Weights of a small transformer language model: vocabulary 2048.
Each number is 128 + 32 x the weight over the matrix's rms, rounded and kept within 0 to 255. Layers, rows and columns count from 0. Numbers have three digits each.

# o: layer 3 attention output (transposed), 384x384, rms 0.0676, rows 257-321, columns 96-143
# v: layer 3 attention value, 384x384, rms 0.046, rows 258-321, columns 96-143
# q: layer 3 attention query, 384x384, rms 0.0544, rows 320-383, columns 96-143
# k: layer 3 attention key, 384x384, rms 0.0518, rows 320-383, columns 96-143
o257:123136179077133156195139125185152098143115102124082128118107136176124108184158125170142141106208168118088130121143128124136119150165147131098132
v258:112171085181067148111112116171159111156088104145124159150144119150133121141185164180201118146124194148133144125131102098110117131167152099194092
o258:134171123081113088148194146076025156141130142103075124111174145091117118132140098106170207151124094080107115140117168101136197116117125120157121
v259:137124109159129118076140170119149119215115049168152185136133095095113123125107138086122118167077085163123181137167096112116155090151103091193106
o259:149084073074085150147118148197165177149140147092131110117162148127112115127130141156075151086139209153133153142128145178135122141180217119074149
v260:086139123121149137055107170151112122133126203182130144202091178154114149125138149137090149136084067145099110124088131127117133053109084189203129
o260:117130122087098116137150169166142177156102118108151155062157080094092110148173147116154168100149157077163207134153134120080114117123152110104135
v261:083138143124122076157164086121099126159120150096199133078102116136138160150160117148148113144145082129084117134177123126129149158074076126112126
o261:144102162107058129141131108118175110071174054120166132129105164102137091045107175125141163151067164106141176125119109216110170110067165176166190
v262:068138127159157108143142120114193153160158071127128161145100131156140120150164152170102132141152145101077199072135127129113145135162131132138150
o262:136115133151069154134106145106073117180094152138116054146136154179126170102128071110162151119097138108137118147118174109122103159127076144160101
v263:130167117131113112111123065120147106073156135137153178160133155111141144139141084103157153131063174120157122176137147139151145158189141136163121
o263:165160115144118138128101122189102125146141104146100132156075197186128108146158129132123060122067123136097114128170157140144116130115076175052157
v264:110063118081138166057163221177125124059140132134199143170115084146162156130099153118139129156119150144146132158117064080168102176054157126166137
o264:140105103159129122067148113113150139088123196120099128069072122104115150117147113145119103117098108128092100125183131133117099120133122104113158
v265:218100202207181141130148095127132068134093116140085147162176070132155119151165170112144140104134126113096126131123096135083012148132103161182146
o265:152124151081065126124105163132072192138124087031123149145079196128063094126090081180050127080074118127138171109116063158117144165038083103099040
v266:104106164119124109063170091137127134210143077102048096176119143120121080118131110104189121147158120172071112115116116106192101107071201092127171
o266:143167096147162137148107126073115192078126161080126126124116124112107109129138198109118148138148160102140128172067138162173131113174078174134103
v267:113111123115123109154170165123128127164213212143084154144127152183161082127164138075142134115170108077123085115142122166111080090141112177163174
o267:149159111101174160168144140167117118138099034124153091133153167102139169111159148171163158083155151083188162117133103082135129130131179148125114
v268:160148135115202065149101135103116116124128136110120177144096157116084100134101122183142116137104130189067116114155123167111091103091116147056146
o268:121176139119083138148174137138170102091076137173182174186146101117160063110168115096146143120154101110151101085033164067208075180128098129169085
v269:061140143121161149108124120094163112157184097131105099125157129128188162128136147154131139095160052128146130112155070122178115143153168115172104
o269:099093163059154111113144101195117174104085110172139152120132148215146121083195153072058146162097185141117162118137159122127168175109168134121076
v270:109108135129193125079137167112107106060078088138087149139150166172105188127162098144086107171093127096092127163136105137185107113151121091107155
o270:168147108106102132123127109138153116121112213160147092108082117101122149152135135112133135141129147094154038045112153089083126137133166215133153
v271:156116125116136119118133132142130101114138120112131129132128114096140076112117120182096134152124133042182153086177137106119118145121174086142125
o271:111079113099125180116140099120126140150196105106051108127131109180109113136114151113098129131147108134125129203108096172112131099135071134105101
v272:103091142092115103136159099100154175158081129134089111100098138127132124141206154121113086124133121130168129161161177125101117102082191106132190
o272:154177051117137176162143139161082121070220127087206119181139118186172123098116070098173119126159152122130114120091137127142134130230059136076108
v273:113082075135122127144102143157171146126135100162150119125035135175159137139104091070115155117138078103187194082106098107170144160132140172094188
o273:105107201097120112167127141146217102153123094160102139102115049141121143186115149115106122117081144223053132153179150162072054134080065133141055
v274:120202138157180144170138119117105110083155170092161154129098143159155160145103123109078122103121162139096161195114121064119131181137137086118086
o274:122092144123087118205104136121170132176209130121122128173085125113122142125128170133222124118173047118121137099124175155143116124066125147120151
v275:123174173161122148154068108108120137147113063131141188126091137117150131144147124191125072118140190105097110146139174104114093140147124116108114
o275:141054143156101107171168106097107134111141095095084107065112160140146119149081155126090140119077092126155101185152084144113132175068131127096136
v276:093201135146108121147119106136137106118110169186142093173146106122188119137117161148155122125161084108093202122122135101122187207140165103106147
o276:149123137083136144080099114115130100133134115162143089149154191120096174118185069135138071093127111121162110123138136162106136062118131154117167
v277:095140154144119158135134150141156113142120130134128133164120103126119117139135141122199108120126140137164181017156140116101089112106071083082092
o277:117180127122100035144157063084089149090129169139120160068114129168158136082125123158081079140134122074129069168189137147096149140143118110149104
v278:126119184119092129098158120123176101095101089141078176116104124152095139095132168110146103163151125146144134161172154080167069190077130155115173
o278:116090148138142166080086066143137176113155142147145136142188160161167196116128090186085167104145107129181163114151148175134101096169094158060100
v279:147173100136144087061122171107150168140123144150129193103096132106191095148142128113114173149110073136101148074150083143129099121115113153202150
o279:130129190095102103189089137165106106109088117081125094104143137155106146104119143103140101125119172132173109164113143152175097154177083082111123
v280:158152087171154132156161125175098171104162138151139123179156123084113101157127123168119119096158139119123091158094089135132131094100158074150172
o280:111094121144118119087141114087140121076112125136087133068113131203085107105164102127175131128136072132191204153131192224135166146217146203144154
v281:149151114091153160137115113107154194154112095131147188147164055100137134162144149109178093119175094150132224136125167139157166129127085135130155
o281:134132169116185099123128148111083142180104141088119111105093139073160072113120070144151190128119115093100097150146143134115146118184121148133133
v282:128065097092107080213169126118123158131145088161107126113134146112167106099113170213117121113139135076087111170089113125139178116078122111108134
o282:130114106104091107088174073088143046170149112166107154143086134117156118157174101140194122161151067111109097139147071111154144147160134116127199
v283:176179068122200152152178117137092138202144135190143145101125115124116110163117110120092106116100142092129110147096082120151086145064108101151074
o283:142140219106094110098116035100181130092105117131130155166126066102135119119091177088102127132168105136061124108131104087133113126129117123151102
v284:139117086125114141130139120108127135189116160138078201154151079143139123174086123133110081152123072190120118116129137141104104201133130104152094
o284:100086141093154153088145173171109138174145106183172149093119116139117202102102126139104113133128125093128136139073142136134105129126189076112163
v285:142192126098097188122134088107086110128104076142086073166147179141100112173169147142136067129118077109150118162136206103188122142171149100173092
o285:102056079150193137183135138139147135147116118150137148115132099118138118117103089101158188114133107162137074116158068133092078082091137149059160
v286:101098104149135093114153101098128109109141174149102096026126141085152143143141147158112122079121137072122063099119143129120085140176156124129164
o286:146211085117092123141099111132059116112119069066096138128121092086100143072144151057134147136153129137049207124164155121161129141124094113109112
v287:168192134113084119128088155172117079174135152142098179136180125150142111133151116123118118085147137101063108194135110133091118129127108126119104
o287:156116135155161115039116083117131175120146044118121113185119191107119120110120166181164148190140159097103158153108128114110096098130089148065166
v288:113155185085123118168138172128107137120136155122159140131078085090103192091155138147083169123116157091133099142131083170167108187125117046162165
o288:109095108175104090145115075078135081157125099180140117101186105129180113162071130114154127120102099128136196082165149099123140142155086134122134
v289:153152159113131188166172117118119126123110129120147109111127135086126115144074117118131075156123163108033116123137113138179108136096115139096120
o289:146151104142150191133186136132156136105124116125169135131169110193139149106122094091179106107166117071146164116081144064117113143136123143129078
v290:144158176148162087100091131120153136162100173160082097136144117163064135108098110125109109115091174160111107106110125134125172067151109133070165
o290:110145106106142163133169147153177141121110077095191138111090177063137189131124128148119109143117159078139140139188139115116071158123140097185091
v291:095129148122109169139131125120166124104213062127150169126122124223138080121078166083163156145121167198142134094065185159124164170105105088109111
o291:174114132124138149145180104122150114132122172147154151110075166107151136222148110129134094123147104149124127198100156179133094135117105186109127
v292:132165170126116133127111148134149174100068173165116152127153123128177152105150123132106125132140086122216151071079167106128145101098084150102036
o292:168102097163175128120133097151107105167151075134139102066090096087147126143128199101123148151068037117065092141134115199116092118186165158089142
v293:131117103096147085087099170096177101138118073055189159113125107161167123140127133141187136107137091107169104145175089112121160177133189137101152
o293:170078115117145189144150089124111083143065175108106095140137173185085126096132151158113168070134105138074110151165192119199147133134143136170120
v294:204146109128151093075075090089085162167124084087114077169124169064107112093097122129112117163139139135123117155160146083151113061110192135199125
o294:169185122119090113203132202130100168134141118127162124102150103143109135187163127107071129070107116187106144136097174116074184135131178144112157
v295:146084132138112105101095133101152151057139102107130092098093125091076127136073120148133139116126111099065151120180089127131105114147151095074172
o295:087125132139120161143138135118100118156139161091117132145202123182115089159148121107089082106113142123158141137066131190119113094126104147161153
v296:159101102151132117171116075068198110118119115143101106137162144165188117101121162152072120075102158133190098088128138115088095153100092129100138
o296:076125128080065130101193145203044118097121200143076100183117149120102137075098114094197114180134128137145152133158071095106168140136098118062080
v297:165173111123092161123168179169158171083152121082125082136116120078111185096114138139082153114089087136167162069111167156059132134066125124105145
o297:138126128196155099083123113116075123082151109094114156141096122160145158128144134089175090140164163108085151144150141111170089158115196148107139
v298:061107114161121148174096193128105129108133093143126142152100090178160132120125125114128137073147148112112102140094104054129164099124112078097079
o298:173106177122115142089121132106158149170097141172177101140130140118107131099105087133161124091135094151162102155150200154122087126191104078162146
v299:070082144065106160094177127116075098107159158125133146112128103151121089143160143117135180162117153131071086134164127122137122122137085139080130
o299:178154127133140090158088103156124164132075125180135092106115067161107169099143100115142148148096112100144157108116025123161132135162148126151123
v300:122148107080089071122117090104085150122148153147138144156124176131135146114121139137185156117148136038132167143155087220139131133170063070145138
o300:138127082080077133172168198098155097116131063139086115104160093123117176144182112119102101101175126097094116101120164137115129179177094170097141
v301:130130087110111070140163077113071122110098238127143120139147152103115153163123142124158180126180114055135133156142136082129173085086114140138118
o301:138092170132165239133087116102109146140164044133084160119113052095126141113109099124105126147129139116125121095076120126096106140148090092121092
v302:171131133142168120108140105120207145122110125081018161129143108106173044053125143086137171122087157178114115102089120119103099189108116087091119
o302:158061096082101057066131197113081095152137170117206138075083136113133130201134148116137098145169143096121111160144114073156094105025075195035152
v303:080129160163170125122092183135084142157169085134144146097183151107096101132107148154080146140116143139099159113155137096145181152108074144132153
o303:133119093100097150119114098161157121155109134111125119199147119085116136062153068134148175173153161142148110098154150106104126059104161144177136
v304:190087118156078145139132062152070134090159118082152143100180170168160141093175118151146128123161118100107099112080090083112180119152067101096201
o304:128040098154121092152107082106086116153125169155116062112106127149135188130108133066072066191152183106134138132105123158127105129212174134204059
v305:141121151105163138170186099125151168117155086150172069109153094149124133132139104137146117139070162055136115084109147143180079137094149132104158
o305:142120107138082071103134133066177100075104087162112146172100143107190108170176169050114116142085120152137148170117111136143154150133127143126118
v306:134074121167130156105051145137095092162055154137149125096094119122111126131140091122115099074052133129105186125084123078194138132155152136155113
o306:111189173147114156112111058080113159124123088161160120138160130095119122150146121158136103146128141105124074083171097159081117155131098082120127
v307:105129141144121093175149145114135144133167143123068077191080075108125165100127178117111092115119141120141196112144059091153141126099106138105166
o307:143129104102107200162178099067162134108132127172184115129145236128143158100079155156139166147149158136172127182050201135118097154114122112129082
v308:100154190036113142077120102117176158102139146124189133124142102129120134148134149167137166109136136082136139182102114168147119130102106125088116
o308:172118144159197100109128118168144110105138167203144105120161119173056121110059141090096142104149120143148128062164142103084199115138105169056047
v309:056177112115137117158140112098062169116187116084121128127113103134114182154143150150084114100066113165098119158062122105115110086158176143132164
o309:128152073155145150163144085113129141129121117097088138110137142104145150069106106069126116143158131135100151068106133155133085158051119161159097
v310:165122101178130176158151078133120150079111140082113137146151084139109110135115104146147112117087105101106121167075109103092170105097079120132182
o310:155162115137144118047160114151160074157120172090149150155148160098076097138139084083104148165144134132150171132049136136170110102087165043129102
v311:113137138128068175105133131112122182186104074160051117092142139043121111145111155133155076049143163161125145124112098132196119102112112170120094
o311:156094071146132116145189209090124123084159191109174190200102153138111190180173118081117082120098155113127053083160097134097105118199106108099146
v312:130084120097137119139128108108134164106103154097114092123158131150141085123181095155112125120155156132088106125093113164141128124143145095122164
o312:143192097138125044204155143136129112118135095130119162093083124217162122165122133073107123103049101114157199147124117024156112175124130175172101
v313:149173122093150158163146087109084145154118052156132149126098149058068178114096124098102061127159228142125148127138196124130146120058133097211163
o313:119080078079054146138091166114133111087161129114089190146160110096179151186198188125154193087125083168127097124136056141171107104184170086087091
v314:186071114104101070154113148134116167071093107092110160172116087131149154122167143090039142094098132169115114130126155126172145102069115106160155
o314:130130147113147091096131131140112136097161081149093085157178109062196135130084071127180071156190081128143128106187130130129076178152128130086156
v315:049080110068096106141188171139176165113111147129097130105134163139095182104104111115189125100139120131119080149127128107171145092146079126139168
o315:074173231065150190079109147046153088109182099112191138135125158174124138170076128158093164164137061166114174155079120130141111114119108155180128
v316:134099118125159090126123154123145176112111113139198159148145151143114125164143158167184075120081133121069144108126112177130109118157100158171150
o316:121136110100140138135158138093120118095113159044080149119160090136145032137129131136139144171080100132121127108118157132160117092112164107094121
v317:138113131110107119105162121116127110106121154124137132091144108144119130121090162185062110137076148108079136130127166152137103094166122182190086
o317:097126169085091151174136133135162156095085108186110141170141143088088095125186134088197205118145035159070122085165090138118118102124141157115135
v318:091055145097153178143151155109170099079027137095141102137083178110182184061102083117156101107130105115117142146132096107125102073098125090149121
o318:207167115109122069113056153159126093219193164105167132180077127124123108148089144185091048097189142116098127103142125150105111120145063173170158
v319:179112127112165080130137162149182128147138124188145104119144136053143100119116172133134124096147137199098107123129105151087148112045120168172149
o319:158150136125150134083065118108182140097067155108141203111181118128139150128151117116183142165161131119139148165156121103092102137157117137132073
q320:188131178115126116137250134100102087172101155097119118101148150065120209138144145159135065117099123125093134155104099145206061159147122099148137
k320:093074098197159121090124098105142160160108094142171162092115155156082140175128128107153162144086167132178079151138142080070165103112150163147163
q321:124092128127130118085150165152116095178059167078135114180133122080069129130180081157125148137148136201154167107194120157110128133209151159103143
k321:126126130136141163124120117136155091176188131112157120112135142095154153150109131188116164121128130076130123105033142159112195155111102081142169
q322:174028162094150134169154182061114071128138121131134101125138113153106090109094150103174072120192115147176117089178140070073138115143179174132079
k322:135129089150112165122140177133153121094135107108098098176087121106144101034151121116087208193123131040129124173108122128187168059138142125161138
q323:136124143161180171093127134152163112133150119121132120127152155135160163117182162108174132157149123108097147156152164156160122107156102159112135
k323:144124160112104112138143092137137104100160101059092133127133132141128119133082123141134115085108142103137104126130090061135095135086098105068094
q324:080128092182113165124129150122115121118133167162126148123088130124151125125098149102140175091131255115151136124108136084151137094129088113111123
k324:098160086162209174106108095134152120154096150114110119208105101104105147064145131165199137205100056135154166142090137153111156112132157147177117
q325:126089093146156144147178097153138105082089075118123117134077104106156105078158156143112119060140089110168095149144121172169156139097135118124091
k325:112129083107134165062136101085106110152113151118165124118109185096095202172150171177124156124158071125107156187101165131106107117086085179155136
q326:066091099145148080176108156122147150088177107087159125148103110157069095140092111102200124172118108149137162114178126132149119126088191131143138
k326:130135125111169122159157180150120070176145108173176107186098114102073159172100152160140194110104164161142131102101058111150111085142142095141135
q327:104097102165185139059110127074139094071150105142110056145176091163160085096222122083051194118093122105155143150114104145136113162119166200141149
k327:118153155140146152164084121180090074098065190115124134146127072064082102101123140104167152110100060181067115140119224111106085141139127102106151
q328:119078117188144150088114109212112195132107101139136114141163126125079196143149099120114138171101139111115146105130118102151101115130154143138111
k328:129173124060114142104107125140169170110105132163049100157134191156136103137147118134162104092168135136163120146161131177146098123087146162156169
q329:089101081134138126138083142063104188108138130169101104146035114085123107105133124082150123166086123149107129154008123164108135072125115129160132
k329:144107088201186146100119088221163143100130102111125160210154152178052142121170031209166060135118148049149142128098201088095190161099133103137163
q330:111172080152194159133164113167123151148151119120056170120172172160075099139089058128100151100197127195118130134118146077079084120093121130111174
k330:137067135091142163145119134147143094140152147130132108096124142196104159153231168107105116089201088122095119102126085138095153094151191071141087
q331:107118190061061135143178061071113065095153113172086166148087194098160163155128109123188146132131106122098168110049129118179113085081177154089124
k331:072133058087135096068107146090115109150124080182134052113164110156095100086143156125180129111149130150134170145143154155104060114073056096202104
q332:116146084133152140198076082098097207160185125133160112108124000093161134093109172143123153041119161071109101095109110108138155099136124132114135
k332:138062137107137196108120197121196104161081114083135119137135135130200109098149108129128055157134154101118120133104102143100126096108132115158101
q333:151102089198119120125144103140172142127125152107096055132141168133122105098127167083155107182096249100030053148130122164118120176104144105147166
k333:086094125113100065164074172121076093058104126181088150120097114160103169114136159134110133160091086150103116092125148101192131157193094158058075
q334:149090122166086127110092134094142148123124088113105133184090126063118123126057123075122161096168190184136190177128207161153136082071153115092170
k334:133151105129143144148140164176138092102131105156175104134203080135119038067169142107083108183133085133092109126139095087115152114124163114105160
q335:162115132184090154127144112090111107141131078125189097126164146159159159169104122087127166085141159109084154125118084170120113210110105215150163
k335:141185069134132155163116099160165123137094123120115131147102125077161136101106162185087144143134149099129118076094141122147123104086120109141108
q336:121181122121093125112107100114094107119125099093157114092084131136121120140096142104125130199138102140147097182098113202192126167139197167171133
k336:087110101121151118084096087128111084099167126137146148171134127125126153153145154124093089109100113124157133107111179090098126129123105116084195
q337:176127146106103111104113098120148178117121128132148052129150162073138142181132184084125134190181100095165110140136074108159113151167118086175084
k337:099131109162109152074139114126178116168135084111087147105108149137128149084121077125141110095100165151141099200065120113150131064113170127156156
q338:119115154145091156118149161128106127119098210113130128081112159144049120160105119102171091131148094105070131114163100118180136121181162108122148
k338:108116138149124140136126056174100119181120079149158105137101160154158077110068179111127123099140121144178139140085141123138114097148119160090160
q339:161125145114164109112126043123130062070082163152198179095141115138118131156165103171088120180085179202098194138140160114147122166089094119152133
k339:111128161137132100099098163102132138172192138156085126139166181150132142078131160175197140104138170123118088203075123102129136161111115110121060
q340:156129092099188119110058126160061107149101127119033163156111075141077130117153107150103078184104227109131154104116068148151162119122090118126140
k340:042147155009128149145098082123154183148107076091159153116167153185120134158139125165175183109163116133058131123180179082143132098152118111144163
q341:063145112082153114103178114146119076132080069122101127160103126127133124183057154148179119120139139109096108101156121135167134073148139162095194
k341:183115160123166103190123142175155140120116100102147148143103118177109143125153107109124152145101185118130099167131153140111167184123181096141043
q342:149128135179083137170143139137103190184092138112100111126162118193125080097192132075077122121126142117090104129149141089068164132112135126170174
k342:078183130161110143143110114133109222105127138046102181172118081117064081135165104175137138180085095156103091112101128062126084077159148127079083
q343:135148133077118110152148115117099124179114119148127164108132156097093158118163069166156143147120128137068135148142069139117151172131117056151084
k343:120144128174116129169154173129150103139158112104150072172181105144092149148139168145080132189169132130176128112092103125116104068173131144101151
q344:165146081149143087047103166102139129238177055088147177111096161066132160126091097129111041146081126136129197104118076080085086102138072170154105
k344:065109159149136061067172094118110145187175154121087144098081146096174143097158140151134153174166163101146135125124089110068162126087117075094124
q345:122129161199171140139118107121149146124067111102103142168162152140100072188109132178116113119082090177136153120131145131109103167084080120111160
k345:100098100077117079090067101085088122156135132168109070084161088166143193180169118089140079124127176077137113099145118061127121112195145104075113
q346:112172082118071126143127153159087179134132195138135192143119163151082138124073165160129204138120146177089105094171100142109125108127109163071088
k346:159104111113117113103091100116100115102115136187151096042185172149112164128142097098101104111161157147170156111052177125190069193123114096164047
q347:134153139133150115142158141131143157191097133138140159140158204086072156109163107140175145125190052044145230163135142135127153139097167078184033
k347:184095161151183194085139117130158143091124091077186102106092155175136255064142090130122175132096129104106137176113122138095131085105108178123078
q348:211147120086180156158121146160143153142174124188052171123096188141124148158126108122188152152094201093167141186161116114143067062091160107155122
k348:123127155185156139141159153105104102141175104093145095080094096124159087061132090179149122109139123144103115146100096102090113129163040183159155
q349:078099126111110087112095098169105109114070093150123085097172088127198077126146056110134222165078072128077087183160143149132147042109160095114168
k349:165160106026161120176190133124154105099066162030149178116113145143098120137114085138140100095146173146123085151097114176139162206130078164049146
q350:113120093203108112058124151148112128156132128089146166126147138110143099146127083110160116093151124112097142152153096152145155165078124122141119
k350:042163134100080131176199044123125150138165109093123144187127082183113125154167133113057130119178041149146105137161164133097139144170113084156149
q351:051137127198143201133103077129056130162131065159127170134091131115123115154109156114162111125117147124050127131127133087124094136080115125100096
k351:073127137059138085073151121126113153102149180092134148117109104154152125128097113113107084156087117170129101090072088185108120148157065116152100
q352:047153138063126131120145087142173142060137203069110113188131145120097145104165110146080110142112135107162159136134108103084120104105128103111104
k352:138115106189123057083136134128182080110136118150104111122136159154121089184156133166160120116159089124160084219145160075132123129092179119188068
q353:191121176126114141139148120061109133040150128156121091082070140135112120122067143087095158056111098112134155120165105089139100180174146109140148
k353:134101041122098149093082076138145185080135120107117144149149093105166126115182118104150138109090108123129076147110172089126101084154103140151121
q354:168089170034095169110112151091213162112112130152088145125121187121077140130140094148174035129126154111141110101085106126127086086113129150090065
k354:134154073151124023081072099141131124101139093126080096124161115114082172152128169139096123111145080124097109129212115096136176123164155152159131
q355:119090091100076129136179122103097139132110155091136163112129175148156080096081159101169103085101174069146137179198113128114103166139080094152107
k355:096140100161121161187063139107188141133156120141093132106156121101119164097142141115127126116100118121184178201079161187092131087128103150115159
q356:083091142102173116142107144065122159171150139116156088142116093089105135153177092097177137178145051129116174125138162125134090157140125150158175
k356:098110116169094143087166130131072107114112080124132107119115126141169168104153120163108081087119179140130079145156137169138177131105129170039155
q357:197153141137054125170150197130219109147148142073128093109104100131152170133140106061099173138131073133124112152180110128121061118163129147149138
k357:072173115095151128107181094028125137050093139115157051162081112135107155193141135115167141136144061140138160079133108131114166128139121165155182
q358:170079099076126114126136104132102167097178091112146088144132082203186103084115057163151155173137169143167098085137150117116150134061116109149182
k358:075127168129155088123119171113127090099114121108125162167150114091089151153150131084069121115127137085089117124092121163123141127138131121156115
q359:171063195157172163166143180140156131103151157112118164147196080203140080150146163124136083050110121155117103106164125143159105145121117153144130
k359:152127160144042179120160103108068167102115102083161085114070147161148115086101156097163128138155147106160077106066145137131164097077106140152144
q360:147099106109127135123112116142127154157139105196159145165141090126129107175116079121088140108135051157120133135108181148110071149100161113077132
k360:081092145184107059154189206172151123105157121145131147114188146052060114150133088194142131102138124123181139086159136122117157111122106093108124
q361:175095140099153136093129119127114059059169136165125118186132144189160150130166123142094120139135061177147178104074050127170100109133092101159139
k361:089059128188120072135156091151225108108161118140142080130083115100146082147085182108127121189071169160090151106165161120075145176143193145134149
q362:104136142017145175119060084127159139126094120117113143086140117159162107173061151183077139071162108125110144163142121133137133122140099181081177
k362:119141092132133136134154126088120094097063058102157073095100124110129092077176087117090141113144129143137112096110086182150130165057161152119116
q363:164116168144171087110057126131173164127105121120124141078169196159084101112162115134097096153120108093148117137075090142130209168134145160131111
k363:115155123152108143175094103107078105149087186131160086141154137124108164110136146102116078120152107145144149104155137062144134111163058115089132
q364:093132171115164174170085112211113142120123165162137115106142157087085092073069113158118129155088146104158180108152179171143116121127100119125125
k364:168095150151143140079129115118118123129102105155090151137175096134160177101161100191080125161129143210122142109100150088147104170170101164143120
q365:123144171095155129097124109123121136132102090118116126129155095118125174124199096143034070099097111063117058114144205185104131175068032092111075
k365:110192074102077133127142153116144166133145104075128125124147070117121170166149116161167142121122110145173116149145171151100079106098242138088156
q366:101127077162157129165166137190180081154106183143118126109121116128162182148090077190066096109108146127205185107111100115085132060143120135176087
k366:118162124153169137125134130160174063096113072161085095145199199082085130142106151156067113095108076084157133152190128144128112165172124113167081
q367:112094136145195131102146106158153104122173140100095131178137172115142072152146150160161087167067096079154165152109125184045120186126150060111146
k367:134096115112125131160203071096103111132073156115167095184140108086122138138151148116163142146143186133162132139139164121139116137161102150159112
q368:113166126123084140173114201163090145119143145164092161112097142087149122135092077095181109147154131105104099238115164097136209206157210145117103
k368:159181174068164069118126103169169108159172174039172082098143191111057098144142135206117137090144112186085175167169107122150086076102062114121110
q369:154138149154125127153148133058146189148079121127146082098087110168125152109127160124109144115139149108140210184131060139111062163117130193112138
k369:132139147122143129120129101145106120126171105183098144150144108076185139147129111115215220067136170120070146187114190134144154094106158107135079
q370:065161104121130070067133165134100171128152122129143122141188085170137087095117153165143150123111172212133128158116158126170149108096103123100131
k370:121101110122146147139146135143093143152112150122129111192095165186134134083153103106115118174163116064165150152146100152096136108090162146148112
q371:069135131088137122133129089047119143082180197156114189216124094097144146160126100122103125092106113130141117112111105153124136025143163094150166
k371:130129086171118135147099102159135137106100112127123111092128125180139085064154176090111155087120126115098122107157174151099118156125121158180130
q372:134085096158129164228076195141111134111086118146119113094164133139122133167153124116096120144123140109099102064159154156141110164099115108119131
k372:126146165076157147137132123098121094117083155132092093127165140194139163130140124144090163128057135084122115121155142123119172126162153161175092
q373:132176048130132158124113113099098084127103155181129202097074142114181068111098162073114184124117126171131129042189174157114142174087155144109124
k373:117104122046114123154107095112130179122125130114084076153176129150144117159102142101116075138159094060138124105102109133109161108096124054089158
q374:204071093080142116101067126183112090156178145114110126140118153110167148104151216209105148155147106145146126149127083175124112112095119067127138
k374:116141101179107140150137169110103144123092156078104179104096088115107163143137043167146129125111080120099175138147159084175141088082135152134167
q375:145099114099070149115159175155154093083110163089135147103173135117186101142156142172072104200142125124145102134107123110148141127123089109099139
k375:167145126141150141143096138158158147119103102090109096099169058135135146172106112075167055125080142144166111105121145092119125186134222135149125
q376:109106111111106138138183096089145187145107031120136112160085147104130079096147212171197100195148137144125140114189117083137050170164106179098089
k376:139121131144156108100151114199181092165180144163041148110101163096122170080139083151127122185142132148159138182072104097133113059121125092115138
q377:121126098157140121111132095125128129158142104108167100081094151124097112160118123113135136089196145137159155101133089183158119121175163115176141
k377:142130134143131070153157202115134140107101101122164151146107081126136121036068161137096138066104141137161112097154166093125154188131102139141111
q378:180106165116202121123190140147149127163094171074136134122109162144185115139151113105118187161079107135153161107126205056085097100101073095156096
k378:062124103129094119124089143113187112132173163196140081110166107147107121113110126136180084178170131129081133195120055144126157143105097105113151
q379:129164154143136098151126102101166129150149127126143102102132162183106146156155104147167085082141134096169191138113160193108155134186117080128178
k379:116162093091144111118118122153134167130150191136101135047213081124172128108124143141099171045069133134154063160134113122137141149182131162065078
q380:099113188193111110082168169146104123120093107128138129173152179161086170166126112181104120147109116161093114135107175134083115135158098146065145
k380:124076116154101110105165115108101083187152140064139162129146147113126132161213159108143132118133149116103163155128133162163171109128119187103135
q381:167104148077162157145115132187078161175164098114129150149151151135115168111151135087096115181092129084127099118126139136101137131127166074159106
k381:153095097163111139097134126119138082116104124125107130087149173125111098123116134156112153088192109112093098158130190098103131120167104187146145
q382:095153200183188126086138170118120139142145087044112124126093147117095106127097167131134085085173111094095159075110125129180085108155169211109155
k382:128134100115084075049065078134206130090181137171138134178136139176147185132103132102157169070112129136177132108085157146125132080160131090090156
q383:163111079124097114188131160192119152096078139124174105168176159142103117170166091149151126095095131090140160119161133102127101077145125098156125
k383:161127164054131146123127186071184149150138095086112127170190150129155104084140137102193128123130064065117145117139156149195107158131102164118149
v320:110102135106152094064163067136128120145155134112177173123159132098125107118096108115122116125146100097182120119146133135120128084179078114148132
o320:097021154094131100149070124103122077074142133137067082148087175102176167120152202201134083087159057165090151084158064085111117162125115109123076
v321:063157127162130105142150123120147138165167147144148156097128139167147110137119133125086126117083121117156062133129089184118104111149074115080121
o321:128153132134157146132154111118161067127091108207059102119188060154085117124121154116178097106158173104129144117121147063100108255126145078151151